Each number is 128 + 24 x the weight over its row's rms, rounded and kept within 0 to 255. Layers, rows and columns count from 0. The size above them is the row's rms in percent of the matrix's.

# layer 3 MLP down (transposed), 512x128, rms 0.3, rows 287-339, columns 0-63
size [ 96 104  98 110  91 107 102  93  95  99  94  98  97  92  94  90 111 106  88 112 102 103  93 113 101  92  95 106  86 116  89 100 102  91 106  92 101  99  96 104 117  93  92 100  94 101 100  91  91 101  95 110  97]
[[179 153 133 121 107 172  92 114 115 126  94 109 103 113 110 126 111 146 127 137 123 154 130 118 123 101 132 137 115 103 124 138  70 145 135 124  80 117 124 115 155  79 104 149 154 142  94 153 115 146 128 133 109  95 107 141 147 149 108 130 124 133  94 151]
 [109 129 125 151 124 148 117 121  92 115 111 183 141 154 109 127 128 133 131 140 134 140 114 134 146 114 117 136 107 160 107 149 177  96 108 130 118  95 127 119  89 140 161  78 106 126 130 129 105 155  90 104 136 155 133  68 121 110 163 121 137 117  89 126]
 [128 128 116 138 134 128  85 116 132 119 146 144 127 127 126 123  82 134 132 150 139 122  93 134 133 166 147 186 137 134  93 137 121 142 161 113 155 134 164 111 149 146 187  99  91 156  74 137 101 152 100 116 134  95 131  99 105 121 117 141 144 119 131 102]
 [145 150 133 109 153 100 168 158 114 108 146 149 148 119 137 133  90 157 100 126 135 152 103 118 158 145 137 147 150 105  90 155 127 166 121 111 178 122 108 136 139 142  70 126 116 109 171 146 116  97  91 112 156 121 112 183 139  88 108 134 133 134 153 101]
 [135 178 160 140 123 173  88 152 117 138 124 172 180 127 170 169 148 111 120 111 128  78 115  96  95 135 130  98 120 166 112 107 139 144 149 125 108 126 102 118 106 105 146  87 142 126 111 154  91 140 150 154 141 130 113 167  94 150 111 119 119  99 108  85]
 [163 129 148 129 161 133 134  93 182  83 129 203 129 136 120 148 136 114 123 106 102 133 127 128 137  97 120 121 169 115 114 130 102  91 140 136 140 144 117 144 129 102 131  78 125 129 127 165 121 131  95 105 120 111 111 157 141 125 119 127 171 132 109 164]
 [156  98 131 148 139 109 150 154 141 164 143 128 120 106 136 137 172 140 110 126 130 116 114 127 143 109 142 122 119 105 167 121 162 126 145 135  98 137 148 122 116 108 172 130 128 121  86 155 146 135 165  99 105 167 118 129 140 142 102 134 102 114 114 132]
 [139 163 172 146 140 110  75 105 133 122 155 141  98 146 164 153  90 116 137 125 135 109 130 120  99 185 131 138  95 108 123 193 154 144  96 142 128 144 124 115 149 152 123 150 134 128  80 107 110 144 136 127 161 121 137 125 145 121 151  68 112 155 121 129]
 [131 144 136 108 121 100 161 130  94 128 116 110 140 109 128 108 161 157 139 145 176 132 120 154 134 132 150 151 125 176 155  81 121 154  73  68 146 116  95 116 100 119 165 154 130  72 120 124 136 150 120 132 110 135 113 116 142 144 119 129  95 100 147 141]
 [168 106  80  99 142 108 125 164 134 101 137 128 124 101 176 128 102 114 132 169 153 153 152 138 110 124 153 114  88 135 177 124 141  88 123  99  99 137 110 114 122 107 111 124 113 119 159 119 110 104 154  89 147 157 115 125  99 113 111 129 106 134 135 114]
 [135 117 156  75 115 114 126 148 117 111  86 132 151 143 125 120 138 148 124 158 118 145 139 145 140 135 129 148 163 123 130 139 127 124 105 176 151 152 145 124 111 162 131 158 153 104 128 138 105 159  86 168 180 149 158 130 132 131 160  88 132 138  89 141]
 [165 136 113 120 126 170 162 129 143 146 128 141 126  80 138 103 120 146 128 116 116  81 127 151 113 147 121 143 131 125 136  89 105 108 117 113 184 159 168 133  99 148 182 189 150 118 126 147 119 137 162 143  85 118 124 129 154 123 112  94 114 118 111 117]
 [118 155 128 113 103 179 156 102 118 109 131 125 128 163 139 167 122 138 111 148 109 125 110 115 127 152 119 173 109 125 132 146 129 122  82 125  95 117 131 106 112 192 113 131 114 135  83 136 112 167 118  76 107 147 110 165 141 136 163 122 100 162 137 199]
 [131 106 124 110 127 115  97 118 108 132 154 160 104 134 100 120 137 115 138 133  80 149 142 120 105 133 143 161  96 113 110 160 145 120 140 156 145 117 131 139 124 131  83 155 162 127 104 115 135 130  64 153 126 130 124 111 148 124 161 117 131 145  84  99]
 [102 123  87  96 120 104 139 103 108 151 144 115 112 151 146 125 141 127 122 127  49 191 127 117 150 134 161 146 167 104 125 162 136 150 117 132  88 102 117 132 103  79 136 119 142 124  99 128  91 122  83 138 134 128 129 142 122 176 128 133 113 141 130 141]
 [107 169 118 169 163 109 112 122 106 125 104 155 139 124 154 118 108 109 165  91 172 123 153 139 151 123 131 154 105 113 119  96 135 103 121 119 106 106 149  87 121 138 154 129 164 168 130 123 154 132 153 141 125 127 155 135 129 139 144 150 122 147 124  86]
 [129 105 173 112 109 123  77 102 127 125 144 112 150 136 125 138 120 139 118 108 161 102 109  92  96 107 174 124 117 153 131 121 139 112 141 108 129  99  83 111 154 138 128  96 102 140 124 122 131 139 134  87 120 127 118 131 155 131 138 168 145 156 143 105]
 [124 125 130 114 135 138 134  98 123 170 152 122 110 149 132 116 138 152 135 124 104 106 106 144 143 146 120 162 115 105 123 145 181 123 120  97 117 108 130 146 106 165 147 113 167 138 147 125 138 159  88 116 114 105 119 171 147 147 135  86 149  83 122 129]
 [125 143 108 185 152 100  99 141 136 138 149 127  84 132 129 176 131 136 104 139 119 139 143 142 122 144 100 127 101 182 138  94  81 142 135  93 141 127 129 124  85 127 120 111 115 101  81 126 144 121 156 133 160 186 125  74 132 145  96  90 126 113 146 180]
 [134 101 141 109 101 136 105 118 107  98  79 172 135 146 136 124 152 136 143 155 158 131 155 155 133 130 129 112 142 110 148 115 160 150 149 100 144 129 144 102 147 178 121 182  89 130 145  98 157 153 128 133 135 137  99 106 167 160 171 153 117 155 107 115]
 [102 180 125 104  59 134 137 116 121 157 173 132 144 109 103 128  86  82 119 158 105  95 129 100 118  98 143 136 148 114 117 133 131 143 122 176 125 112 117  93 143 120 181 106  77 135 111 161 131 152 138 105 142 134  94 132 115 132 152 174 105 115 139 141]
 [104 150  44  96 140 113 171 153 150 114 135 138 125  95 149 140 119  80 137  69 126  98 144 126 132 149 121 136 151 102 142 147 138 158 105 156  95 109 107 114 138 137 144 132 168 117 123 123 169 118 107 111 118 109 153 162  97 150 116 154 124 133 104 143]
 [146 173 121 116 108 120 156 127 119 102 121 103 162 169 123 132 122 146  86 145 134 101  99 142 156 136  96 125 113 189 136 149  88 103 121 109 133 115 115 112  97 127 160 135 156 156 172  96 165 148 142 114 151 140 149  77 156 103 136 127 114 149 129 123]
 [141 106  91 135 113 139 136  84 121 177 130 118 149 110 154 105 105 130 178 136 154  91 134 169 101  96 124 132 150 163  98 124 118 155 109  97 180 140 140 124 137 141 149 143 144 100  98 129 163 146 139 179 102 140 154 152 150 139 116 148 126 112 119 145]
 [135  88 136 130 149 117 125 128 101 125 146 118  90 146 142  91 169 129 120 139 117 118 140 166 154  81 119 103 112 105  93 102 133 145 130 119 148 123 167 147 160 116 130 112 101 133  71 140  95  93 172  98 128 125 120 176 117 166 151 126 145 135 134  89]
 [143 167 104 176 136  99 103 145 120 134 118 128 135 121 180  97 164  72 149 136 183 105  93 115 141 113 135 156  94 162 127 143 158 141 132 128 125 150 111 154  87 164 127 132 146 131 109 104 136 137 143 122 139 122 105 146 124 122 119 143 122 113 128  90]
 [142 144 126 114 171  97  93 131 186 148 147 154 148 151 123 125 144 162 140 140 140 142 107 125 153  97 156 127 112  93 154  83  84 126 137 161 117 132 137 111 127 126 117 113 131 121 134 128 131 133 145  76 151  94 173  98 160 145 152 110 153 129 107 132]
 [100  97 136 152 170 127 100 145 135 119 153 121 135 115 103 136  93 125 112 174  90 128  96 124 155 129 139 152 174 130 129  92 134 125  94 110 114 101 131 144 128 136 102 135 109 121 116 147 156 106 125 123  98 145 123 157 102 120 147 167 133 100  98  98]
 [156 162  81 117 131 151 100 102 167 160 138 108 160 117 166 181 102 130 128 121 123 165 135  79 110 179 110 188 115  81 112 168  99 137  96 126  91 120 127 150 127 129 168 168  80 113 127 145 115 119 148 132 123 103 146 106 137 120 136  99 155 165 106 131]
 [118 105 136 128 113  98 115 125 125 146 145 170 150 134 142 107 150 101 122 113  75 117 138 102 172 125 118  93 123 109 122 148 136 104  96 157  95 132 129 115 125  94 146  84 128  90 111 120 118 181 146 118 127 107  96 173 111 121 142 155 141 129 110 121]
 [125 147  89  81 181 131 143 135 130 113 123 112 140 108 116 109 144 122 136 123 142 106 119 140 143 136 117 123 139  97  93 122 176 114 125 108 106 132 108 124  83 134 130 151  80 138 106 155 118  95 152 118 169 156  99 137 135 139  87 124 152 112 157 125]
 [108 143 136 156 102 129 112 140  74 119 138 147 136 150 147 128 116 106 170 113 149 149 123 112 128  98 118  98 130 153 184 135 119 145  73 178 108 115 149 113 155 162 111 191 108  98  98 149 128 114 131 107 141 144  93 102  75 140 164 181 100 138  86 138]
 [ 95 123 152 133 163  96 161 126 107 134 139 105 122 105 120 130 147  78 125 150 146 108 102 178  99 161 165 111 105 152 157 105 160 129 140  91  98 115 118 114 145 108 131 106 136 131 141 127 139 111  96 118 136 101 113  84 123 106 136 122 150 176 141  91]
 [185 139  85 154 113 105 127 136 125 149 129 137 123 130 109 126 112  76 146 128 164 134 102 134 114 133 113 175 189 169 139 111 181 149 110 133 145 119 109 134 119 136 133  99 125  96 123 158 130 139 113 151 154 146 111 136 112 153 120 155 176 120 121 114]
 [147 124 158 104 126 136 150 123 148 129 137  72 184 110 106 117 139 171 131 164 101 130 137 135 145 141 135 132 145 132 109 128 172 138  97 121 119 127 132 152 131 152 153 173 144  99 166 115  84 132 123 173 177 129 157 132 165 151 126 107 140 108  98 133]
 [105  96 107 141 127 125 150 159  90 135 136 149 141 136  80 122 172 141 126  93 166 118 119 154 111 137 143 118 115 128 140 121 113 107 139 136 153 104 135  62 114 120  96 122 142 147 118  81 138 140 146 116 169 145 140 120  95 105 117 132 121 151 100  95]
 [113 108 105 116 127 127 153 139 138 128 130  77 111  93 128  96 143 103 130 105 162 149 152 126 150 134 142 156 142 141 119 126 114 118  89 126 148 162 150 157 105 109  87 150 146 149 134 111 108 129 152 131  97 131 130  88  76 141 161 111 128 113 137 135]
 [131 159 140 166 112 138  74 111 104 123 123 200 143  95 151 186 118  86 113 125 143 104 101 157 166 150 134 128  91 134 101 147 151 164 113 106 113 100 143 126 154 162 122 107 117 134 125 108  80 115  81 119 119 142 123 128 147 121 137 128 125 109 113 165]
 [130 127 110 136  94 127 123 132 161 131 154 160 103 143  91 109 149  79 120 165 117 164 114 167 135 121 136 127 156 128 133 159 122 129 113 185 143 122 143  95  95  93 138 107 153 142  83 103 141 166 141 163 177 151 141 112 132 146 124 133 144 113 162 144]
 [123 164 126 120 139  58  93 131 139 129 120 117 123  99 158 139 109 164 152 142 122  88 129 122 116 150 126 118 113 162 123  79 162 114 100 155 138 148 140 152 114 146 130 117 168 136 128  72 148 141  95 132 121  79 131 132 140 115 117 100 112 134 123 100]
 [110  97 121 117 111 125 189 110 113 166  98 131 121 134 139 111 120 157 130 142 110 171 110 121 103 150 101 146 152  93 147 136 135 117 110 166 154 141 136 137 131 118 113 168 168 140 153 137 164  97 153 114 133 125 150 185 127 139 104 163 116 143 121 117]
 [143  98 130 129 151 139 167  99 141 126 115 133 144 145 136 123 142 110 143 118 187 123 112  95 116 141 141 183 121 142 133 137  94 163  79 134 109  98 123 154 144 130 139 132 130 135 119 116 186 113 149 171 108 146  98 110  93 146  94 123 148 143 130  91]
 [157 175 117 133 181 121  95  80 137 133 160 135 139 144 128 145 169 144 118 124 132 116  88 151 188 167 160 153 109 142  87 161 112 133 125 116 122 117 127  77 165 140 152 112 117 119 112 135 121 147  73 163 138  96 138 128 126 168 155 125 146 108 156 128]
 [115 105 136 145 124  91  83 139 110  89  98 142 124 132 107 147  53 125 122 126  97  95 135 112 116 102 121 155 152 139 175 142 147 136 132 120 118 112 128 103 106 161 125 132 129  96 198 112 138 119 158 136 164 127 130 108 117 142 128 129 134 115 134  80]
 [136 124 154 134 143 116  93  62 123 141 166 130 147 146 104  78 121 116 119 118 115 128 154 158 129  90 120 117 136 145  99 108 106 132 149 111 114 123 119 188 124 122 152 139 111  69  90 174 150 105 105 151 152 133 104 144 122 136 122  81 129  90 149 142]
 [158 114 128 165 118 111  87 107  92 117  99 127 126 146 175 123  90 123 160 106 146 112 172 124 145 135 145 167 112 152 118 176 132 109 140  95 116 166 137 144  90 153 156 167  82  94 156 104 125 125 139 123 147  87 122 155 126 128 157 124 129 140 109 108]
 [149 140  97 149 112 153 157 107 122 145 115 123 116 151 160 106 103 158 159 105 131 122 139 106 138 147 119  90 106 128 168 152 133  65  82 131 110 127 124 145 115 106 169 178 121 168 139 143 138 116 146 124 102 102  67 125 180 131 142 122 105 113 110 119]
 [150 134 125 115 121  66 115 138  97 137 128 171 155  98 150  88 114 109 153 123 116 108 129 122 158 140 122 188 135 134 136 128 170 155 152 104 110 114 115 102  89 139 135 109 133 103 116 125 150 133 141 129  92 128 110 148 128 112 121 125 152  97 133  92]
 [126 134 152 112 111  94 134 132 123  96 140 134 134 125 180 134 138 131 168 161 135 119 144 170 159 143 123 123 139 150 159 113 117 141 166 140 138 124 142 101 165  90 115 127 135 149 145  95 138 163 143 137 127  97 118 126  85 102  94 131 121  86 122  92]
 [131 171 134 121 158 128 159 123 146 127 114 116 118  77 141  73 117 134 110 158  97 117 140 154 105  96 110 126 143 114  91 112  86 132 140  87 156 146 154 167 141 124 127 144  83 111 146 138 151 116 117  75 135  86 117 107  56 155 136 153 110 138 187 143]
 [135 156 174 129 153 125 133 147 135 161 119 168 151 129 119 131 167 101 144 145 117 142 115 148 140 136 104 111 153 151 159 105 124 172 105 112 131 112 169 103  79 118 165 113  96 122  93 126 132 143 104 158 124 114 103 159  89 113 104 146 178 128 128 108]
 [131 115 109 127 148 113 117 136 108 105 137 122 123 106 118 159 152 138 138 141  86 123  92  96 100 134  96 146 172 127 132 184 129 169 140 104 110 152 141 140 133 161 106 141 145 127 146 137 123 103 188  78  80  91 116 106 160 122 120 116 121 111  98 128]
 [144 114 117 139 140 119 155 123  93 126 174 131 125 176 163 141  99 164 153  92 141 155 104 135 162 101 128  82 186 162 126 139 121  93 116 158 111 109 173  95 116  96 163 185 138  84 130  96  81 136 146  89 123 153 121 121 179 134 148 102 126 109 165 124]]
# layer 3 MLP up, 512x128, rms 0.315, rows 288-339, columns 0-63
size [107 102 100  96 112 102  99 105 103  97  98 112  98 105 114 103 106  97 109  99  97  96 107 107 101  91  92  98 101  90 101 103  97 100  96  99  94  94  98 115 104  92  99 101  99  95  90  91  93 105  94  95]
[[139 127 131 116 138 127 150 172 121 124 105 152  75 149 113 109 129 122 140 184 118 136 138 113 227 166 117 131 171 162 155 134 107 135 130 118 104 123 153 110 130  95  86 123 142 104 134 130 141  92 120 142 103 101 115 112 124 152 161 142 129 141 138 153]
 [ 99 120 126 164 171 142 132 126 105 134 138 138  99 121 123 171 135  71 134 157 124 144 152 147 127 120 103 145 125  90  87  91 151 115  89 105 113 137  94  98 117 165 140 183 114 130 126 134 130 130 138  95 123 136 147 121 131 126 100  96 156 147 111 157]
 [131 117 132 116 137 137 139 160  77  98 123 116 131 114 122 130 138 160 106  69 112 149 137 112 156 128 117 145 104 149 122  85 160 117 119 178 137 162 129 141 135  97 118 165 128  71 125 102 114 155 173 122 164 107 146 113 130  81 129 131 112 125 160 143]
 [118 112 103  94 135 139 121 152 130 160 139  98 123 121 120 134 142 107 146 127 125 137 143  75 137 120 112 133 123 131 113 125  91 143 107  71 108 176  94 126 112 129 120 140 165 126 129  92 102 112 143 101 118 137 101 148 157  63  95 121 136  99 128 120]
 [129 133  82 116 108 159 128 122 117 123 141  96 143 104 113 102 112 140 167 155  90 122 152 105 139 100 133 113 155  98 132 153 142 105  91 118 146 132 142 124 161 151 166 164 131 155  88 136 105 135 121 109 144 127 142 124 103 127 106 134 164 160 177  59]
 [142 110 100 127 116 181  99 148 141 160 111 150 143 121 166 111 181 151 150 136 100 173 104 111 124 106 144 144 116 132 157 114 103  98 152  90 120 108 167 141 119 137 135 114 106 119 116 176 157 140 129  89 127 136 114 155  99  88 112 129 152 159 128 128]
 [144  99 139 114 147 141 180 152 147 155 145 107 118 108 140 143 141 130 131 145 159 143 166 122 169 120 115 137  90 119 187  89  94 119 154 160 131 154 131 114 127 128 118 103  61 121 147 124 161 161 152 124  96 151 104 113 129 158 115 155  93 112 147 152]
 [137 133 159  84 117 125 146  72 141 159 169 132  95 127 141  93 114 109 106 112 101  89 121  98 136 145 108 110 158 103 145 121 115 137 100 121 138 109  98  96 164 133 135  95 107  74 124 109  65 142 104 154 143 134 149 130 111 105 101 146 125 166  90 163]
 [174 137 127 130 121 155 108  66 137 164 115 128 147 135 145 154 104 126 101 117 114 132 146 142 127 101 119 132 162 169 136 150 131 109 126 133 134 125  98 161 144  72 125 119 129  97 148 152 116 148 117  42 105 160 110  70 119 171 120 111 134 151 164 120]
 [140 141 148  98 167 116 129 110 161  92 116 136 138  96 120 160 168 154  99 148 125 149 142  85 105 136 143  91 154  96 118 102  89 134 135 136 141 165 210 128  97 161 131 147 104 153 123 145 169 138 116 119 115 141 129 132  98 102 154 111 110 158 174 164]
 [140 117  79  90 134 107 114 123 136 181 128 134 136 108  99 131 130 127 142 152 129 172 134 128 101 107 116 129 108 100 116 103 108 107 154 172 154 155  94 121 119 130 136 124 126 145 121  88 138  87 115 122 161 163 140 155 106 140 138 113  93 162 117 154]
 [137 107 124 128 141 107 118 114 128 156 170  93 151 126 120  98  94  84 143 148 145 130  85 167 137 144 186 105 121  94 178 133 122 124  95 176 121 115 125 136 158 126 150 109  91 133 120 134 128 156 135 144 116 123 140 171 147 135 100 116 163 130 126  92]
 [161 161 136 111 146  80 151 107  75 122 131 126  82 137 148 117 163  81 123  81  89  91 105 127 115 133 116 125 124 127  93 146 113 180 148 175 138 139 136 160 135 130 143 133 115 148 118 177 150 144 152 124 125 111 138 147 131 131 109 105 142 129 182 150]
 [123 133  80 107 118 152  99 153 123 111 133 127 116 179  89 152 125  62 114 122  90 135  85 127 134 158 124 138 117 147 124 149 159 124 161 170 131  95 152 132 124  80 140 152 171 146 122 123  69 171 140 102 169 161 109 134 135 153 119 128 102 116 114 152]
 [106 134 121 114 114 128 123 140 107 157  96 116 145 103 128  81 147 101 123 162 130 148 128 113 146 104 117 160  91 146 107 166 147 125 106 166 128 150 108 109 145 103  87 177 131 131 110 110 148 131 142 131 151 116 134  75 154 111 105 142 166 109  94 149]
 [138 121 141 179 141 117 137 106 143 114 147 107 155 142 114 135 158 119 147 127 150  90 153 148 124  74  85  83 134 116 156 161 109 105 140 127 119 120 140 153 148  96 155 136 113 162 146 134 143 137 106  87 160 113 100 132 140 130 136 149 115  98 129 121]
 [116 143 103 132 101 137 109 156 120 128 121  86 142 142 158 108  90 122 125 138 149 156 105 102 122 152 151 157 175 116 126 128  87 163 141 131 153  91 106 133 140 144 161  88 106 134 117 143 135 138  99 116 141 107 131 126 120 134 120 133 113  93 153 148]
 [182 105 100 130 170 117 144 134 149 150 126 128 158 125 162 166 169 100 115 138 107 168 119 113 114 122  94  87 161 107  96 123 134 123  78 147 182 152 118 133 131 131 129 110 113 160 158 110 122 146 134 146 129 152  98  98 135 147 123 120 147 119 101 153]
 [130 155 164 138 134 140 103 111  88 146 144 139 158  99 173  84 123 143 138 101 132 144 155 131 122 119 160 113 113  67 116 125 134 127 149 102 168 114 134 137 157 120 139 102 129 153 161 117 102 144 113 144 150 163 132 118 148 151 119 164 149 195 129 136]
 [133 122  86  97 146  98 174  87  86 156 139 143 106 150 147 121 101 113 144 112 126 169 143 153 121 132 128 126 134 113  86 111 165 105 147 135 116 103 153  79 139 134 135  89 115 154 117 109 146 119 116 128 115  99 147 112 138 150 100 132 141 115 144 124]
 [127 134 136 165  94  86 125 111 160 152  89 142 132  88 139 107 184 105 127 133 117 128 107 123 164 104 128 129 148 127 134 138 139  98 157 102 116 115 151 115 119 147 102 116 134 129 104 161 178  87 109 124 145  71 121 174 135 167 118  99 150 108 147 112]
 [128 128 178 113 144 103 124 147 146 158  76 159 168 136 106 110 108  99 164 122 165  96 149 107 110 148  95 135 124 108 130 114 122 149 162 162 161  97  95 134 104 149 139 148 134 154 146  95 164 137 105 106 132 136 104 114 167 124 101 122 140 170 150 141]
 [ 97  80 134 132 101 169 108  97 148 126 117 154 130 157 143 144 146 132  92 141 145 168 164 110 124 112 140 122 145 113  97 117 126 121 138 152  75  91  98 158 142 170 138 114 208 142 149 133 164 109 120 152 123  88 152 151 128 160 154 159 145 135 116 137]
 [131 144 122 148 172 133 171 125 175 128 104 150 172 139 109 143 119 120 166  99 132  92 132 129 108 112 105  74 123 112 103 129 118 121 119 108 154 123  98 165 148  72 119 157 125 140 124 126 144 107 126 108 145 136  75 151 146 160  76 161 140 133 156 168]
 [122 119 117 106 132 158 137 105 158 148 111 149 144 124 173 153 127 122 167 135  81 139  95 122 131 161  84 119 190 138 165  99 135 124 147 117 135 125 140 167 116 184 146  96  98 149 123 145 184 106 110 107 112 100 133  83 140 143 110  90 161 107 140 121]
 [123 123  87 112 118 150 112 138  56 156  81 120 138 106 121 159 144 152 134 176  91 156 115 132 108 161 117  76 123 144 141 123 105 134 112  91 111 100 101 122 136 131 129 114 125 132 119 117 124 157 127 104 146 128 163 130 123  76  94  84 142 109 133 146]
 [131 109 128 139 144 131 118 138 137 139 174 116  75 134 141 121 124 112 116 165 138  99 105  99 160 100 148 139 131 158 135  96 133 160  58 109 144  72 131 164 138 114  99 170 120 132 148  99 133 137 140 102 130 155 134 108 120 142 156 170 105 159 100 119]
 [140 118 147 137 126 108 144 154 114 127 125 156  93 143 109 125 137 121 194 141 113  86 180 156 122 126 132  99  94 123 105 159 140 128 146 141 144 107 119  96 103 127 138 147 136 128 118 124 130 129  79 174 110 132 100  64 127 171 112 144  84 146 145  82]
 [135 129 122 112 104 143 144 123 116 144 123 108 136 144 129  77 180 121 130 177 107 137 119  79 159 106 121 137 140 151 141  72 139 103 107 147 121 182 126 152 163 154 117 137 121 139 129 136 160 162 149 116 107 129 144 189 153  97 172 142 111 103  98 106]
 [120 114 146  98  87 171 141 130  98 124 128 130 131  80 124  79 159 137 158  69 138 132 114 142 165 129 118 127 122 117 159  76 123  97 117 135 104 119 139 102 160 130 144 127 181 105 152 143 136 142 141 112  68 156 120 112 136 191 103 124 163 185 133 139]
 [138 161 120 140 144 174 179 137 108 143 122  95 117 106 140 114 118 143 123 160 127 119 140 130 135 156 116  99 149 135 112 122 103 122 103 105 152  96 116 126 141 155  84 144  87 141 123 109 161 139 122  92 161 115 126  93 112 116 116 111 140  74 163 174]
 [148 100  70 156  97 157  82 162 133 157 135 150 175 105 111  97 107 109 167 106  98 140 147 114 138 129  83 134 154 156 120 130  87 130 125 119 152 184 167 151 172 164 134 116 112 112  93 103 107  92 135 157 152 121 153 132 132 124 138 113  67 100 115 124]
 [114 102 178 113 121 130  90 144 132 105 133 111  93 135 102 113 140 129 130 104  99 141 154  90  86 132 137 123 109  83  99 125 146 116 101 123 130 140 118 113 103  79 133 128  68 105 158 150 107 153 142 125 151 125 151  79 141 108 141 100 174 148 154 132]
 [150 160 144 102 172 150 165 124 150  72 106 113 109 116 102 111 177 128  97 162 111 112  95 160 116 151 105 108 144 177 112 132 157 113 125 184 153  82 146 138  88 118  81 171 124 168 111  86 139 116 122 110 145 105 142 125 123 107 150 126 132 101 141 141]
 [161 122 150 118 133 160 117 130 150 121 145 163 124 117 155  92  98  88 163 116 154 120 158 116 131  97 131 142  97 133 130 117 100 126 145 132 127  87 144 139 139 126 145  85 126  97 139 184 139 136 149 140 143 140 103  91 181 139  97 114 165 142 121 127]
 [164 118 162 126 123  98 119 142 121 156 171 132 143 163 155  95  89 121 129 123 109 142  80 144 149 152 160 134 149 140  87 127  96 112 166 142 128 131 143 108 163 123 133 110 145 116 116 174 155 113 129 132 117 138 119 124 155  87 104 112 137 143 137 116]
 [ 94 100 124 118 114  97  96  96 130 122 167 130 121 144 102 101 117  97 106 131  88 131 180 148 157 132 168 151 122 141  94 133 144  91 125 146 139 127 116 152 116 125  79 124 153 117 148 124 117 145 140 128 139 103 169 120 130 117 131 158 157 117 108 105]
 [136  77 119 139  92 131 142 136 145 136  78 105 142  98 120 153 107 111  99 143 118 113 137 156 103 139  93 114 120 155 108  93 165 125 133 115 122 136 204 143 114 147 137 165 137 162 112 111 157 117 129 138 151 114 149  95  62 133 174 133 144 145 128 138]
 [127 164  97 132 129 147 160 129 103 143 102  98 113 103 120  88 167 153 120 159 112 147 131 144 135 125 172 112 139 128 110 144 135 189 141 121 172 155  82 100 141 125 140 146 161 107 141 160 114 125 144 148 124 119 145  97 151 115  80 116 174 124 134 114]
 [ 96 166 116 144  88 147 132 182 129 143 126 121 110  78 153  90 120 120 150 131 121 157 116  80 108 109 159 118 104 103 107 113 174 105 108 155 135 149 137 127 132  96 161 122 136 126 131 138 153  88 137  90 152 132 129 102 163 130 146 143 103 148 164 150]
 [187 152 177 112 127 140 132 120 142 126 115 147  93 119 153  82 150 115 128 149 119 117 144 102 106 144 152 128  95 143  94 116 143 159 149 113 155 115 122 133 145 105 139 124 148 166  95 132  53 145  86 157 118 114 129  71  95 115 154 151 131 131 116 165]
 [158  95 145 145 107 135 113  79 129 175 138 103 106 107 117 139 108 151  82 150 119 130 146 118 150  94 151 170 143 177 145 112 173 117 117 105 110  77 132 150  91 104 131 142 137 127 167 166 132 137 111 110 159 147 117 100 140 147 145 162 116 137 127 132]
 [124 102 105 116 146 124 143 126 117 160 105 122  80 122 127 107 137 106  80 160 128 128 106 116 136 131 191 117 147 130 122 150 100 152 146 115 157 116 161  99  78 123 110 107  86  94 140 150 122 100 140 122  77 119 141  81  79 156 165 127 115 172 121 134]
 [ 98 112 121 166 165 148  93 123 108 108 110 140 121 134  60 135 152 134 142 136 158 111 102 130 118 116 132 140 132 133 130 172  63  90 156 107 108 123 165 112 129 125  92 160 118 164 144 121 115 146 133 102 156 107 165 108 183 122 102 109 116 146 120  98]
 [162 149 116 152 149 149 135  60 163 133 134 109 118 107 162 144 116 108 154 130 153 155 111 108 149 134 122 160 139 109 113 128 124  86 122 148  93 100 110  96 139 123 135 121 149  94 136 158 104 130 124 114 153 130 110 156 115 130  84 105  59 131 123 125]
 [136 141 140 122 123 171 109 101  91 132 163 143 154  98 111  99 156 112 133 121 199  95 147  70 102  89  98 139 127 160 131  99 154 106 151 118 135  99 124 148 129  82  89 122 136 141 141 126 139  88 127 113 144 121 156 112 188  99 151 103 101 115 145 161]
 [155 139 146 127 106 121 151 110 146 103 138 161 118 101 178 120 160 109 156 150 127 126 103 144 127 131 138 114 133 117 119 140 142 166 124 127 120 153  94 179 147 111 140  92 107  68 134  84 130 128 116 110 175  83 101 113  98 149 139 117 109 149 109  83]
 [154 110 165  97 114 159 140 149 137 150 118 101 124 159 125 106 100 128 151 113 134 116 137 154 134 148 164 129 150 129 133  82 130 158 134 183 115 148 104  85 112 120 143 147  93 147 135 153 115 139 126 158 111 147 116 135 123 143 128 138 111 154 133 115]
 [107 154 149 164 136 110 108 169 114 180  83 104 106 166 139 112 147 151 133 137  99 117  94 140 145 125 134 120 147 156  95 153  99 100 111 102  95 159 190 165 152 138 123 108 101 133 132 129 112 134 117 108  97 130 137 147 153 125 201 137 141 129 137 190]
 [122 136 156 124 164 160 109 102 121  86  84 105 108 110 103 116 124 148 142 146 126 175 156 116 108 119 115 139 173 140 101 166 104  90 122 130 126 100 132 153  99 152 101 108 136 148 134 131 144 114 132  97 117 127 133 110 162 178 174 121 101 129 121 119]
 [194 111 132 121 120 133 108 103 128 125 120 124  94 124 139  97 102 122 149  84 132 112 133 105 128 163 114 145 169 135 135 126  84 124 148 186  95 120 112 122 111 134 107 136 123 163 122 148 122 133  98 139  99 149 162 131 112 183  88  91 152 133 125  94]
 [133  85 145 122 134 109 162 101 101 137 145 109 103 173 196  82 105 178 122 104 119 112 114 113 140 142 106  83  96 135 133 167 157 108 128 107 105 121 104 159 132 144 127 169 144 135 141 130 153 134 144 119 124 102 147 129 144 143 101 122 118  81 127 147]]